config.toml
num_hidden_layers = 10
hidden_size = 768
attn_scale = 0.125
init = "trunc"
init_std_o = 0.0035
init_std_down = 0.0035
optimizer = "adamw"
final_lr_fraction = 0.1
dataset = "wikipedia_en"
Each number is 500 + 40 x the weight over its row's rms, rounded and kept within 0 to 999. Layers, rows and columns count from 0. Numbers have three digits each. The size before them is the row's rms in percent of the matrix's.

# o: layer 3 attention output (transposed), 768x768, rms 0.0292, rows 738-767, columns 96-191
# v: layer 3 attention value, 768x768, rms 0.0294, rows 739-767, columns 96-191
# up: layer 3 MLP up, 3072x768, rms 0.0342, rows 0-39, columns 96-191
# down: layer 3 MLP down (transposed), 3072x768, rms 0.0308, rows 0-38, columns 96-191
o738 125:458538575560523549449437465429524498478497465490495446464518530463495481544473498534512524452484480478519533479491498528603560398486476535461501445432548518529513525516486516436453519473562462491577481484483439462495453468599547491474478483546556531489448543534510550479516450530493513578
v739 121:489511448488507560501449501461494459539537512505515510469522505474505468507530506592431530463543497557526589511440495406443492491546483508510543478529473540520507570378588482493442516514478483448505489536473534479577547527496529503581441419515502464517551530474518522434463402493444492456
o739 121:518456441387462487478519516453479591503529485475506490596511535514485512517525500499422571461554456533511477565555538502556483522522467511534494497627448417543563580515436541541419564486463509471539510572451460538462522520478556544367492534504497574530547504523438483480592523417525522533
v740 116:548515416571567462528599517574548449495490491536537604527471488469566477508514457481619526506468516498441433548495549468559450469474512436490491605534506527523510468579458463539495482495501451510492441460485517499415570474569432545419540526557512523496479461428445468494560509463530529525
o740 114:506489536593514535513520537394529457528436534537513392512471539524501466506525468486524467525496520521443464462467420575495525487533558526531481519456494506478513455500539433508539494487560478465433446450490544521512508526527490521561579479488534492500486538467503446538449493571522584544
v741 120:493492550475513491455533519513483479493498483478489497484504524530447588490465527430500557518514438491546484565485481488498559524467532561471471477484445467521498586445543525514534498492475516515513497559478603495509559504523480398467470477449510529520546546583522521560531525452497488513
o741 116:505484462457460509546472461498486496487511490507452561490545499480500501550470524479463503534467549455518512456494410447510502465526482515432502504458559509527521444482552566463455532498451472396521517494494516506469541425525525477490407558455549537479543527470538493485465446476484437536
v742 116:510504516465472545470500505537585534531496480516484450481514539485488434485513523480448598494466482515490362497528519533520468463504490559525519547458541533502575444547520459467433514502501538470484500493557508486504476495405471508459521522463512460543551415453433494503522431438462510487
o742 116:440482565586478533530472503433473508572431536539515560425473521491444436476550570519508582496373468476490510453491512541514530573496568488523569601499546491491443466469496440557538535541486463532508467454568508505478556528517558565472517441476467481527496475532513576455605486533526510567
v743 123:446599462561490480500493519519499471439439529474484507474491506523512508532495529459564514555531545497501482538483486439486528500366502531540437522557446512464540496517476455526471456479504448485470485519460554495505445441559506543443469586511495483524502454483445504481499454374520484507
o743 123:518532507598569485444480482471527464468448549487506456528421485491542482526465437513494490506473528404497455508484474521474499514461522467502468441542535543579402537446544519487460512484541480509509512508524491529505453501400525580529518536472484535541476533529527411515512464445456533474
v744 115:512529494495547478517493521587563465524536496483585491508439410550525587504452441549454540491529512543534486512510489415462439471521510468500594541505438526483571508583500526498490478448473534550460541491506513501596514467538528496463468548556509510558392464493549487472521530504512489480
o744 116:488456473514567383512466514493434465484493534492413426560453573512515508507528453447513474516567539517495463523517513538525465479486394518522528480515494485446549506496476531514525526469476470482524556500477466528477504549459517508542465512486490478502592541491498477548474532463520518515
v745 111:396456502457456489469538502507484506579598498491532438546447589451551480472580493523471459522466502504549492512502510561459575446484517474474484504431495529516499536497500524577429513511459572479541549485570559478482500543431470514523537476560522532525474608541463471515511460426528505506
o745 109:498469450467496417445522519460475493510557506432469411542547496486551569492524489499556494462529539566533486501544408432505525519480524546592500533448510452408471497487487556524550607453494495459455490492457454470477524502485515506562524494461490496470510519486547433485464487489528490487
v746 118:578408530492550529521486489455530491545471485507494515488506504487488494519488549399407549471513520484579486472557459472504421524458512557532502459580539456541545525534558472533556533556510474511510529490426529500543547514549512443518463507482443518510539493554434501515494545477457498515
o746 115:492547540533533495645526474564468552539575460492500522508544493504553459487550543478497508499465524494485554407526494434505483490486522449522487562332469486471489520515473499509538516552418551442524493480551474554520437474471575538487489567595592440496556439589504545453536437463454473478
v747 116:507533451489484487480452529507470500503566539549536497504551531515566435494433525522588486427473531589496574530436458505478492488529515519506488513508512482463443605469565529488460512518476470518488489543504478484433496519470408493511490510527476524509578467551435509472506470461483493528
o747 114:434451525486495489491506529455546497461504460486543533528507536460506514477497522464509487507526538540498515611506463492528491542525520526497462377544497434557499483482457482504439520460482448529500513534443504425491512521495492542464467499492494497474542537487460498518474478494580503491
v748 113:526485506509476506476431453494402602519512503456524495454466540474523478499465509540526549543549546546476680560451517497477519591461532488515438544484487485546519400502560503518574463539503416488502451499499518501521409503571485479389507531554489520506529562470477474460501444417451496404
o748 110:514447519426436477448501503458530565521500539505542486536510508496461508498517504499529507434492507447537456479505489463540496409543480490531429443575516484462519527475487524461476569450429518457534526476477525605405472464479533499464521497466537612502467496507516479447440397557534551497
v749 116:490483464482471520499428493524445520510600375539508537523443405512435585480504504564573515551534484563481546548515569460472574592489512476523452553555510519436482501464567513471500495520490501443493495510483452508455435478436572508529535495468490479497503605461426487490474433507475502485
o749 118:493454496415455469459466449494519523469510559459540403505508544490518578475535483457494461480495450495504505566471486450589526467450518532503553437550506477543536507476492471484471536462504523485485501490444515488444459481488472438407472528492449584519509531498497500490512545457484414468
v750 119:531462546495469536519559470537502501524502453511458505551546455480537585502465465507490531468524509419459508521502542579485489463482501506457507466498500574528537506535395511490501534486507500509441472471484564505465535456474508549444417579522573578549449458476656471403580471515575509544
o750 115:550534499479493510457488520502533503531521561533503489524450522468445503439442480491510516481551468533510484500436505529483500498557475506456490545399468462510511478538512459410556463502590487511489570457452474494568512490404514552591520571529486526606504549446458511513438532520511539428
v751 129:461499525503552544520439487563402482512509475517492563460471486463520494500538529570545439534543513492501500501522478546540571460547440486511478494500470523501401548415495470545489564525451510503500539563540520473471414484477521477489468505422626430447515508470453526555513501498475510486
o751 124:508533445493488461414431457539495484456505482413399493478512543465559490457519513483464535518533470515550457473440475441467493432483469550459477410533495466504559515486535536474512493489432425500550476533530541466495501466484504505527469570418512503488547509507559467501451561565497512490
v752 113:578507489519535552513534501469521519518472569499548494545462525470461514513465483536391461447456416539550552549433524530581462458535490423519488432497530489485493513427569472494453503485495536459489524451505529517498474592492548526501486458500502449473515523501506484557465532481486511576
o752 112:511428473460568546580553508505505536559525507491503540488529546480563497604487472490546589613541492610464469481521442544506480579527540518566546516501553549520486433525503575502473475571474512419542499555483557463527548529523462560545495469501563424426464465518562451603475445520561527407
v753 108:539532428505466494470516543477469506523467452537527477496522497453512556509449550533448536498456481503603499514445489499481408560445472518515493527506524485431449440571566513483496504477512485459488503527518536464510430608475393395543503511419473477512532490506425566473473485532511520515
o753 105:471528525547516503543469435601444494467498552484499499465453513443479523610500466463555516514486448492577542519504483447564514568497514424544489441557541581472537434522552507515502503482500431494526488480520514497502461480485520539463456473472461451501488549510515493496481374479452484500
v754 113:447566542494520408489465462635489450518490509451464498494517488449466459469457523543423471592532521430475512477527454500460529438491452470470559507460540595517557584527401465530430501467467526496465527507505530486451513441457572479436436508546452530568433434568523509473463535437550483514
o754 113:452519524436596485514453500517583458443536524476457526487473553424526505422458449488503477521500493480512553545509476533438500521484511560530492488507520468547483473498537477517502546465551470517521525487575479479510533531515526505496478527473460507489519533481488490462396536441539468467
v755 121:535542479525519515506513503540519462508501537555521495503499550421494490480531531469488509441501469461437409520467461539520496532502523486490517523458516522460424512558490500497455511497543535487466549504532535518368403460517462531520541538534521542605473389534486506483546505484516492505
o755 117:478515445513498499489420470464496495506467500526521452520518498532479549467531489542488490467508443476472499541467443442521554473503533472564531543466547522447472479542525466491502531502584465516565481495455538480552482468465501627563507510503536501558517468577494449520474612491472538492
v756 115:505476437459570505493460565545534438459459542501532548453405509547536473532512512454458552513445531462487498480523513416453417540428491556500538528494527492455453499444545525545547433478499515492488475526548464477500445565578435433488475555514527503470509478530525480453520506511490508467
o756 113:534559472580504492518553516459504511470469459467510456500591524498536508544508487487561520535522555522508513520578481465510450489460551467544465436556496429497467461503499570550505543497476516487537471491484444513514450494503541528436475483490523510463557449494508412531524497515516479503
v757 119:498483459474502494504537481557514505458505528462446506470507545478537469487537496508482422583476474428586444445465506503587524502440514486506537592526493456527436532481602488513530499510475559506522491499449607494538490532510451437569551447478446436470538508489463494557458451448578512478
o757 114:525573472533516517565486483494459464514501479499477464470537471505481455540495461510536509595502541439568534498537488522560520512503507534466478552512476430535483450479491559600524503563521482586492504488536445463455513560514506525491494480455460498499465534498498467511507456466557463510
v758 115:446434520454438494505518512507453508578465500470463470528614481488497527497486481362428537518553470462473486555591516554465463469497466442493538409494464489520497546393498495546485503488509487489502455461483469514542586458537473525539514516538549413423523536530551494446480551531525507506
o758 114:512463461448438416522477467501440508499499479496495478522522475499587491449520550527440504478477445542455529450468534462469541518475432562482447494463532488451465508539527470522531511522470483550485500488486450491554522424464501465513583583486517451508539448528533531532482592491439464524
v759 124:470515476501477455483529501474477492601493544505512510505453454454637495487465508477495533494507544544490569558542527610492488427508518449541445506546494513540524512549461492489481516442472528501502477516524518513465523549442539520438513416518488491458512527464524516438492565516495490589
o759 122:570478483459467491450530494475466435472545472449467506512467502485545514492437471467465464457503526503575528465527508516515550378467450539465514541605552485582497530495550471480503471450505515532487500488445497518470477429497501439510562489502457548509484504485504495517448510482428487515
v760 124:501543528477521542486493498477493487502441519542432574471569524460512468528495415448512445520562470481475497467588483534501453467483478533510490468478479524505530519407515492503552497507476534525516589519509455483488476494482529467558472437494580445472502524521467515467435484559525501544
o760 121:534574503467499520482405460521483486496511389521474541476532448462530496410517474525378463493455514509541441423556488421489491580501457522384496451580476464558473527520529514489517516529515537500540474541505497456524446472403427527529557546510459491552543445507515540467576539485439449537
v761 115:498467517499503530527484481534553464558444491535595447466524511566471499474426470511433490544505464442541514399537540474471438531512526513528525541505417491530538435485578499470524547461510448447475489468520489475573529433504496512524514555493483497457525546511530507492519448524522489476
o761 112:543473462509479416483468453500438500453494503443528478491463558522471483476492531544518521533541481441551526523518553517546460546455447521529480520481506452464523511475521537485490578540451474521514553463559449552532558499477546476479506525498535500531502496490469484474499470459449508532
v762 118:516465540468480495499484419479512486570458535484524456560462480565465558518537538434507511517517505557517433514494597521537517447498473509498522477581514508561570462440519462467514493526496519506488482485531471501391538400511459529551463502440488406429468501459521524482481475497478509568
o762 116:539446500456503500535523458519514550433480517528523513533491532549529526421474472473502556552547465548509477527417484534474471627499458546513474521474472551559526510423551489494540526513517456456466575512511535456563461534494481475574514499463582529468492488483549466510505468493498503562
v763 120:564474448538544496510537501456521520510553485499516514523447498444475473521472510511594496452422507492499539505470527483487545528559516570494524521532503515491439524402533502494430397479501553474516484452542488505359498504494459472581477508527583453547459499561481521470507441598468512502
o763 118:554504559524407466487571549504459490529469519471523507556501449439513528593517529472576420620472558550472497519534431483472545571535467496529518488493478499498552477503510518523493466454572521463438525586460481488519470519448485530486506447513505454467514508418479521539522538537548512494
v764 120:562489447474489522470553488502517484510550501459559561516468448557467543495486469571465537573515510483494543513486472512422496467438506528498528515469459455523524442464463530498474545488471556559510517548577527514485512532530463490490454487483569467534518405499544501485564467548557495571
o764 120:522521554515483443497528566448501476527464534520476467528406598468479490522525513450532488568546492492454460519463464508522498503530421529482566476493546522491578510490479438471487532474517472446529488509487522486476513498514536588503458419486538540475553473475508487503452534531584548449
v765 121:456500577472475462488539434458471561458493558479555492524558535500516544485448569470406440505442488530524588598442587595479548489468526444511523474399518446489508514445520501486519438478514539517506493499457559504428533540469486474431469475456468492517487461540589467584520499575517510489
o765 123:577506445459487528487486523522540561505525507496506550577545524538504565511473462499455589533536481543517470543510484525519533440537493506440437579502499460502502469533497575565474434474530473476524483529462513457503440468516497484522397512463476496483572483449500525509404508523571513440
v766 118:549489420528444557505531504499467478470666436462500531532475442507455714504528402506516530463478491517556571441465516505485494467464490522503486490543431578498430572510486484516500456533480511556491482516521489503446471500482500450523451429543521490560467475457463532511470478488551505537
o766 117:474530576485502463511484488506472524525468550556559490534465497454511519531520510459556484525505477525443500470488439506471490564520525553499516445468465480498610509499452489503478495484543500536447519510552492489537439549457501535560541523467473513549519555481571497529577473447531492413
v767 115:531503482528591511540506482427530459510464513524524511511475484491466522511551448525517467439442480548469569455490518499526414471439514477503569521532476452434449435501487479525511522517486478526526483526472481506476583507580450453510484485516519462516484489495470534549495575510552521575
o767 112:539502439547509502552579545535389500464467484488494536513471484490480419590546495486481477566496560533484475468489461540447496522504487490458499555551506559536487458586496494484469456532454504549474451512477545507527524532497384467534573453451474421485508474443516488573525515498478541482
up0 100:441444477500503483467519475418468525538528525389488438541528476472447504501404439449437497472516530522513532488415498540553546553393510515514488479483541459473573560479483499492446498518463448475548560539515526458445450566489535544556432470525532451582540556575535545541482533451567484495
down0 102:500526482501531527607495444578472493429502471580502514546498532530479535501545514540456483498518467499489547515566520558506499474510448491479507488472440528543479495503461427524478529532482608509421498518474452496530568515466473437522534503539455537527451457511494392451530470476515504558
up1 100:480469538482562546518481534485614481572522551512459494526480449433532465593488454573481539511443520420458541559466530593480480505500471517525459510483492531469479566477560491469511529515485493483485547495508566477470539461397561470494445578462554483455457493465510530474560532499541492453
down1 101:464523478574477570497481377528556476514517507506538475437494532532498545552469524473540494529480411490514548505456469504515496513564518474513495468495428432461436455545477525470513495498552519454529437469476448540513503624532512489469538515527426509501513487507488460520434486540466512524
up2 102:503463452462470508539566543444496501464503509483503585455533477519499494532531496530461502523533499571496542481509473549545528532506510561410473471505605495450464504527533476500524474494483534535509519565447530430469482545421549541541469531404479482466484525510491526572447477508574484541
down2 101:526485475473503492553509500566478495535544527477434531470501481458457536464511545476516497466463529495475491450487528468519468539498469561477475551513476508481523534499481502488442484483504567436448490513463464459522477459495483547489472461586511534474474525493525532495528491477521475490
up3 101:415437478391481445494480494438525520519515486486482474440587483515526478537499504521472539508569532476507524505424496542509487518397488535443520535518499515525447453491515513458531469555511519489491548518483490480489468480554496461526492429471481535502513553506555520515529474562596465514
down3 098:542512488539495538583518501505456466540494501452532513504509583580484513520467427526516478525476483468462501526541489455459486424545511466462485505454447554561517552544518479534481534408474520510484484501472499490456515513508536551493502524530555483507511474486442519524444486492451508455
up4 099:445485485363445542508480487489553427515459518563497504449495482509478523503535500404518541543515573442465504537464524541492459553452496522495510463550513459437482398510529470435496492553480472442515478506486504458519502516480532456454508532582504494430520548469563490489575522510528487496
down4 100:506520531474519486515501523566458474516537455504495502512430503483495497565547445561520492504538425568542514425558513503540508439455561563507524554475548589565434491562483451528499503508513549537527554611559507518483526490471543517507549458537444474549459493481496521497391515517460523468
up5 097:464453398448465525500483578491550497526519498559461466508518502465533448551484556612513450595495548551517451490542511430486435575490430539453564496492482463474446522553515540502516555481500505444552525527457473474440556522526458430466455518558481487488568552447545485526508544491447477503
down5 099:463538530538564454491597488512455515537516512500542594521420496454484488409552512510540529471466474432440563528530545554511548514509558520538529555516486476451489499392530489459452508466565457543431539513425474561487477476481527526477535511474498529518515461518427543423549429496570558447
up6 098:505493447482501507488500543445393429519489503552518460541460544481436447527489451474425422498540440509516470522507503457448513561495454490455498485489493476551460508506511487573585489480539451471499514446513559501457482459503553519469535555441492481467475556546508490578524494436559462518
down6 095:415521576539463557520508499547460526492589489528424509454585445522529498497508523492520529553494539534451562535512478617504480459553500548543425484502466517480486487532530493426443432525414492477566506531395538559493565516500489469486402419493476507474498484504448472484481505562435536482
up7 103:498489537486466469559531474456431509488484509527493514541475414519479480466574505499468500476508469513507529488515548529496492549567597443500515496475461609539511522497450462604556440522488486563471506452470505367520468500450498495424539537483546451513434437470507474503461445565456440390
down7 107:417518478448487488496534511485477485457537453506456475448513479571523504496447522504518467485479484508503536508543447491474447541488461553509439551486454405553478539459566523420515509488527468471563460567586543559524431436445501461514477536466524489464518528524465455457480468477454633496
up8 105:469384508463528423535520566485495474452578494490526435510411538470496524526515487484522519507529571502435446490506495526490545527477479538449486471525487531464448525547499427502511495501465542497472440541497526483462506443545517451500507426457491454422530504527510481476482458551521451485
down8 110:582572451552439553526482444539485442505468521498508501442632534477494524511516517466382476533489511464443558562503536517503528523523505491477459533436527510514505427538561480526461470510466500441437473554474486445526483506471466545480570493557544433469425481492512476489534502460447477538
up9 100:510520564494518508530479526502548421491361480552537565510480538492466450547530427530464541549460484496546455449543555526494493516528575456494493502431509550553484447564495466555583506483522498550402591515519504504498492523531481489490516561525508497562444494502609546510434432469532472402
down9 098:520522470569473511478502434501461510546552489493430510577560468493500507488499543565511526531517540535403500471417491479535592485507451525552517491498517366467454438520485532552536521552496507508480458398483445524502466434473512450519497489465441479525562418487523480512520545534471542526
up10 105:490517492496505457560487547447539414551466579503458537476512550533601497532556429555507539523463477517506401523483477507508551460531433496476516523490524584493522411508466494493453538549470430483485578469513414493452476486516521478564459488552428523455558482571490530544494433493500464504
down10 106:409534448554551555516521546486446496440526493450503439466501535461450485522452551528530466512503484505477507532478525509503499440464522535542489508572533466428436563492511478502481464511448465536529513532426530489441512500510612525514465537474496464482459529565464548537505514478565488504
up11 101:489417571456499503550507548466478515530492451529475420499468508518478533585444443496550527514524534466489476456485532512471506533495522526480527515535593545457516518608542552481504469536522554483404489452530496445492525491454502435509503474504542520495489533496497546561470541463541471440
down11 101:528521534414538497536480414418494502500516474540586561455449482516465474495434470513494480477505526522485575447443489510429514477567523555432561459508390413569482497458494499527478525497565474455488561479611511459482489501554493585510462508459485518474535461526538438491461481560485548513
up12 099:494498512530412513501492549406474478536516534500494452487583490503554549534472534404471465519487461471496483526464483532419570509547470549487511486513532574492544494529489451514524525466505481439473589524437535460509487444485566512548511483571520529578497504513513471537469497456524482551
down12 094:549546563451581497470455466574481482513505414568531529508453507485472464483533584563553510471524492531518462490573480497573434490512498471472481462507473506546504506486489592514555504514516521560477482500541485438489517512514497523612526496474468451478464484511452516491516459512480425476
up13 098:432508483480516469541497484479526507519444533491496438547501495466497531514506447480515469513521504481523502436480469527518541513516593555505457516440464521540510453475513492457419453500438525528411511481492423464444533457501487518513504565538572527522501498518558525450472460526494478483
down13 098:478534409535586595478462518467471520476458476504481472446497477522536449594474568498491542571473495482485521526527564506507519488556478520521567452507484479421439487480520467516496634516514510429547491539476497457514488456461516486453434421478473574436467429500477522481499520533476544495
up14 095:494521482463477515503496538532502513444554517558417514586493602424496499522522474579441514574583508512565534509498506503512440519520513536494495453538472497411436464488493489456479480425542461510507556529491520466524487537446487468511509505522530425456528508494541560536486441487534453479
down14 092:547512550569513431483491449518506498543499475510526496477518483541485475451495468549507513484549499503526532548495589488535545447499508485475522468438483478559630589526465546523501506561540553516503538469421491523523488505516471541543403551532413550554465491497549458436524534452520532507
up15 096:453514462465531528557419500591485476502513569432488431536497461490452468516502491511488477509390536511474526460493477533481514560507486549453558454451465509427516512502506494504406498435529460444515478494457429442503501486519450439486493493428510510431468474471515500501495488564554446443
down15 095:558500577501536476491475458558496526482486396526528545533412490492530476524544553523531499492570501585560438464523555488493500465541447492525515514497473459483447532551524468561485569540531506503537502552482585566462470583435520508433517496541453478500456470417496456496479512511561505509
up16 096:516461513460408498502475517472466500477552504526554489427495511511476434548536467520540501552529569494488548502385523479493516557591484504484508546476472486424550567598548482459472420453512505503461504559529503487470509476405508432540507469497471530470525514532479531441477444490617470498
down16 096:446460507479513498422435493552484521486493500506522518434510463513558484436482474500434535450480419490504480495535542584434505557432435449503457410558485468475425523497475449457496546511531576573519493503464460563514511562487474527468566473496488499514452514470505458533502421463502580536
up17 097:477509467487513423463533529475453610501506462566458545586456508490509504548555537530410550572529550501492557394481485440538444534516479554418472511546521467476499537499494515518530415495495506543518554475442438513445523512480473556510466581522447543528531468544474506537526453473585483477
down17 096:550466525515456510475434493511578457565466568480490505439478525554536532464443425500592485424514495484500481535473485572539520494474542426614518485483449425469530485518527509426474544458558503417512461461494497519457565566496467449514483405451521508459541535519516476447528540418420491525
up18 100:520468535459484458521512526515497469545496524522525505557526493549522541527401455498460544480508570547497500509500604545548470535482522477520502523488442502484505486511476427515443518527483450505440531488473458477482487514573478438477523416497498523502569446478557509480516488467491478522
down18 101:477520492565482505530499474464532516461457540464440472498515451480498553492509554480441549531516445500480491501555512416519429547455517525450495532485503443547433495539522453461509512470554528505497485601512554518513543505514488548560412525489518443515506526507495523495429561514530502525
up19 104:458392539495437519558509473460511502493553537517460567516439480367509518580497512445585507607490509480483497535486483507547494533512553503510457476474536559528595551478422511533467425516489536438474527457531512432537572492531536526471383463497559544495538452479520514524563502475454459434
down19 105:505434532477526539488560537537502515622495455491516492555503589602484509520505582506506505448492458496523543513506432477520525466453533520500522470523466457480494580476489444476447473492510528548515465580430481491540524506497471489551435600514454445561495531516437542495485490452554489519
up20 095:502456487553508487531449506491502457505518528461537496563507437493449455513497473584559452533549470541538519535481554489490472550522540538425494486461489451474481459491624470468519522529489496515464449504477494474487551487493501482522514525547530438537542508455481544504445473552533502546
down20 092:470556478489488569505507479521453500528493434486561488481559523505506488478500408556460468472547424496430548493490478567591531550520549531446526410543457494459570533478422560521497476453494529512473549476492510537524508460580518506470536503459574527480415463559518515459576452531561554545
up21 097:489539474484519513486513519463505417540548532457450509493476523481500535520477474496441510582534543498534471507421591542509569546484517489492543437495521509499465546510569498400455548532510507490534510553491539442522534526473507475543479525519525528497490522431505503500482492502605507517
down21 097:537528539474544499474462560545513477477485523543532507484562505512572448567484573619479455503481534539411484497478509522543563512439459473518487462547495460451488475486482534541464499513526480485492508505568434499498490509468479529462512459440529417411536448542434571519477506478501551521
up22 097:458503463547467481526519561483435436519462464523503519490513463502507476543587491490541526554448475512588511495515555543511512549492466399459566535535443470527495457506533468421529429501451552500543521493599472495521485504474550436549545522490557527495494459499468511464424539539477515503
down22 094:581451542500565497487473520517542514481506468448551519482485518435502478491460474468502547470518534502478511558584526445482443421489527551461477497490546472479464568487585491441502598509480443495537455505400512575460502539511468508481508489518439491483504456527537523486535469511534548525
up23 101:475497464445509487492520581501527468495524499495474551486549512484506494535507481554532552473500568510495502513486512538506485497443514480473473427495519459494497500518487503468546464463481617567490473576528508491533481468467481529457479499552500532570473440515541559487421520496540485450
down23 101:466521505518449492511480445489548602542541503493486452475559505463490467447523500485479469552540445455454501426509482550532604497475481534501552508485440522505420479406533608447501516560455436517479488549438483523488472480563495488563570478461473523456582486511471408560497449525617503559
up24 102:530540495523501543527504536483474531538459512483484476507528473525511473530505432480529531504483463510433438454531450649522480571527501452459493543485474571507505578408514464501470489457448605483526546481554453550570548475482532555449546513540445532476553556531478510553520494547486470517
down24 104:475477457524539521570504483434532492479507483476477546478520536482521519521488501553488469540464533510585470511516533442507575454529533474499531500526494534460551468493585486379500453487521538526495476564498518486431486585548511428518452520436491506509480554440538512492468554513508490494
up25 098:500499535433553531485483461472453487516489474454410516533489487468485552551468485520561502500498418464513530524539502563480518507488502441444474525472397465525518533445580491501469540547463417486450559485485518482445518511534533536539506435487421443551542472595485497494428430453531478501
down25 099:515546496513457434513513545478544538586535514483481500575512436533497500448511493465546528539532513459401531495445506511550499447478545558519544495498507566542420463458489508508482437484473511556427498531523429533512466482488487493439426550518473505554493512452467558525491469450459552467
up26 103:471488570491509447522497501484484484491459492554435523549517437404490462599578541588494534489478530409536560511540539454545497499522515519491533502509470529448525461545520479459503493572494557481497504474461457478455499444537473498458522475518466539575472533436478541449506432514562458425
down26 106:486506447479433473553475512475592495442530539491488491454556468477429533453514561442417479476511448552520498516507490562515461564511542456497560528472500500466429509516506495500577448427485525500432505471561505452528506488525523452528424478471535443478543507531500517501472568573432448525
up27 103:451482494476464436501521525436451486501565416436480517490413563627518481547466511526469494471527519478510513522492534516472445495469512515505552464436467500421523543526541519541533504548482498523469496500518509480471469486513529489567423487496519455509440501439467503516464473522552481497
down27 104:503422528516518537491487534539485468487426515508483507531504473470486553461508522433467528548486481550523463501484499467487509561496535499416515538577516506486553547463433418490503522431426504521521499479486473404532540522526516513490570494482494513533507462468512486493493522489467372441
up28 106:384500521492554459531544505470484387499519486566483482491479558556459470522529512544508498491533478500488545566524501526529478440503568457466551523426498534563548476529504486422499501479438444491389574466481495491504509500553550521494459498476540430471488537518519507529497529548493453516
down28 116:478497527490567489525534534480418480504543455607464473467502519439493504526546532498543487519447490530494512500405481552529552569543479576555520525527569525427543527469577510443503479585474495460487543543504512458490452493525550411424467448480482438502524526517486549581534476494468428422
up29 097:489498500515461515588500467508553527570505490555501530549466465511543563531476545458518514504510556538561506485453512463487470511506501529487575522411526511521515473470539508508493445453463527510513533487503482489542442450465588440521452513480464538464507486451477512449507472513582501517
down29 098:515507591490511473496610510531459487462511463520527521497522457513510458496542518486469465474489483449434484505487479533579509521518494503518584441559554502465524453471469492532495548409494427512459417468504493507542492508523461518428530542503499480548525478482453461456545495485447554489
up30 099:566517479487525527543570580500520537514446526469564500447518530586503473541483461469520511518485476531535446510486530558542475531542525519498507467447549489474513524537539511517581526508449470557478544494483546453517481450468532459479445544464506490475450512498457534535345525471496474467
down30 101:506499485543521503431431504474471495534471503539480502514559455487491479466451465522500513551518503447483462529498583424570538468523538502518538527561481538502469405473513508446521501479462494495470533517496488549542540492515501556545498482484489465442475525521527487532554491458469566456
up31 094:453543468526486551482452549529500546563522488482479532514533476491474495589557488453499538481565512436460492599482592443483485501575501472498428447441474513532524398568435479481467592447484508443503511532469454486480545439513494555501458518540507548526517423555478555508406424546439482445
down31 096:487530486519551510483494581489569466488388475509523434512483477467495400575560552526460473532450559496555497473468515466536509528494485442452466459543455532594463538391508482563479429593490470524513510486445581524465490498546515496543450417551460502453469524488486481419555506480480521524
up32 102:445464552533599523527453476483546518505528480509486471478475472475486517557506479490551450421479521459517387460537560462503494467427547422430485579552501530484554455562487500459539531488497502496524522543497522494462472507567454439537503459506441465523532571506563546522452505513532452532
down32 103:472580463477449530454512448529462549430445466455473530494429504546501441432499421496425552507503474534546485528442417498422527505586547531526548500519429490503503476529481501527466478505490529476511460513496487537532532486448509559483495537542560536489505443484458544483584536524535576522
up33 098:461514460486519508561448545521468498531506551467496468444460528417508477472496526532560482533501475545576521487459486467486486518494481469463501465454476555411443540489578470497508478516439513557538499500522454480513571509493573529505460495533530528417567504514492475532555470494554479558
down33 098:495488544481435560474619472551568511522543481518472510542421547618550478440447473495556486577466480462504469499485516506543462510500502447510496493527541473531500519503457516468496445470523413418498503468521553496502500520454493444481536473436472499482478513532408467510547550528400510506
up34 097:541573458487540514519483530413495472565467497522456385528553507525496536555528474520582508452445502471507534555479414470540524467494494479474607527461511508502488408474534513510453472456530487504518538545546456476443532485445505535479501471471520453524504496451527445561471455512526501505
down34 094:531465541520477448489463456513517533473509545457532553475538508502504478537451506509524519580514541541511469479434553506472524517479535497491512485528449558510524581496489589465509545539461526474454514530454510512477487495548508463573568520595519534554515540540543570511524553475542506578
up35 099:523458485566524537513465512492557479489499500517491485508501516570518468513477530590471556537449479497526406487510484520465496532479514435463449538511522475552586534394516491495441478507519507444514539542452528486502493561505500543559538517544523547470520455508539490542521491476540445531
down35 103:506470516519516470517517529512483546515527615502522408572506543508490472558554429535514491448425606428459511506504561496525486521430505503588533483511485518463451465464487497460541439501561475537444420512466457572537459472523481501521515515450428385571557551540497543506503401498515570492
up36 098:527498572466632535474498548538451477561495528480495561514454483559479442563479547507484492558540526511515507568437521423521474481502460494460477508511503543488571583526495497434509519493508450500487525518466529505479498465463517472522474478466453479494459500465445593497454529547499492495
down36 098:423511476493424523532497483524513475492482479498548471444467508538482498574547495516534498499496488482515503530565498555463481539462507503494486444436564445521451481482487517507556474577522592534481512512478441500473509578574500467518486571551531470511518493510526443475481559528454454495
up37 099:526583528443526489516473504449493527456422520496513509479477510551509496523462471564473548522489489577504478522571482492504457455543533444435480533502497572537553562487496461481500424471475508497437514507466478478556485472471408487485466463543538516500492547506471506503524470553581477512
down37 096:441532474506507400572507450531526500464497484475511528405540468501484467485513540488526483454476489514445526444499491524415496530498483449546488457508504495528417523521490476543508565506546445510478518467616481560507414492408468595490449496442561522526517459444443495495496491524450474456
up38 093:488515628490574440520540496519425449490498554436531506461561467562527499487481462506491497493518445493465524471485466526511491522406510473485590454501505504509589544565521534530533520551481447497460625592479486450512500444430454482476526595486528515476490477437482532493452542536515480487
down38 085:503526384480440485470514563475587527560480477550490524578495485494415514498515509455414464508474486463473517516535534492462510519535538503495479551467451512507464502462499458477449431520609489447467448465544502505477447524474514480540415467547492493583520507538529426493501428524487588519
up39 098:465591451451499486463537505511552475571522571483503475444524477544560449529492533500523530480553569479577474492450602572519478540521453439473526549489496480492456518486560500404493535522439531440520549514498542504446472448481496463501504479545571436522469556471528516542481427566560493522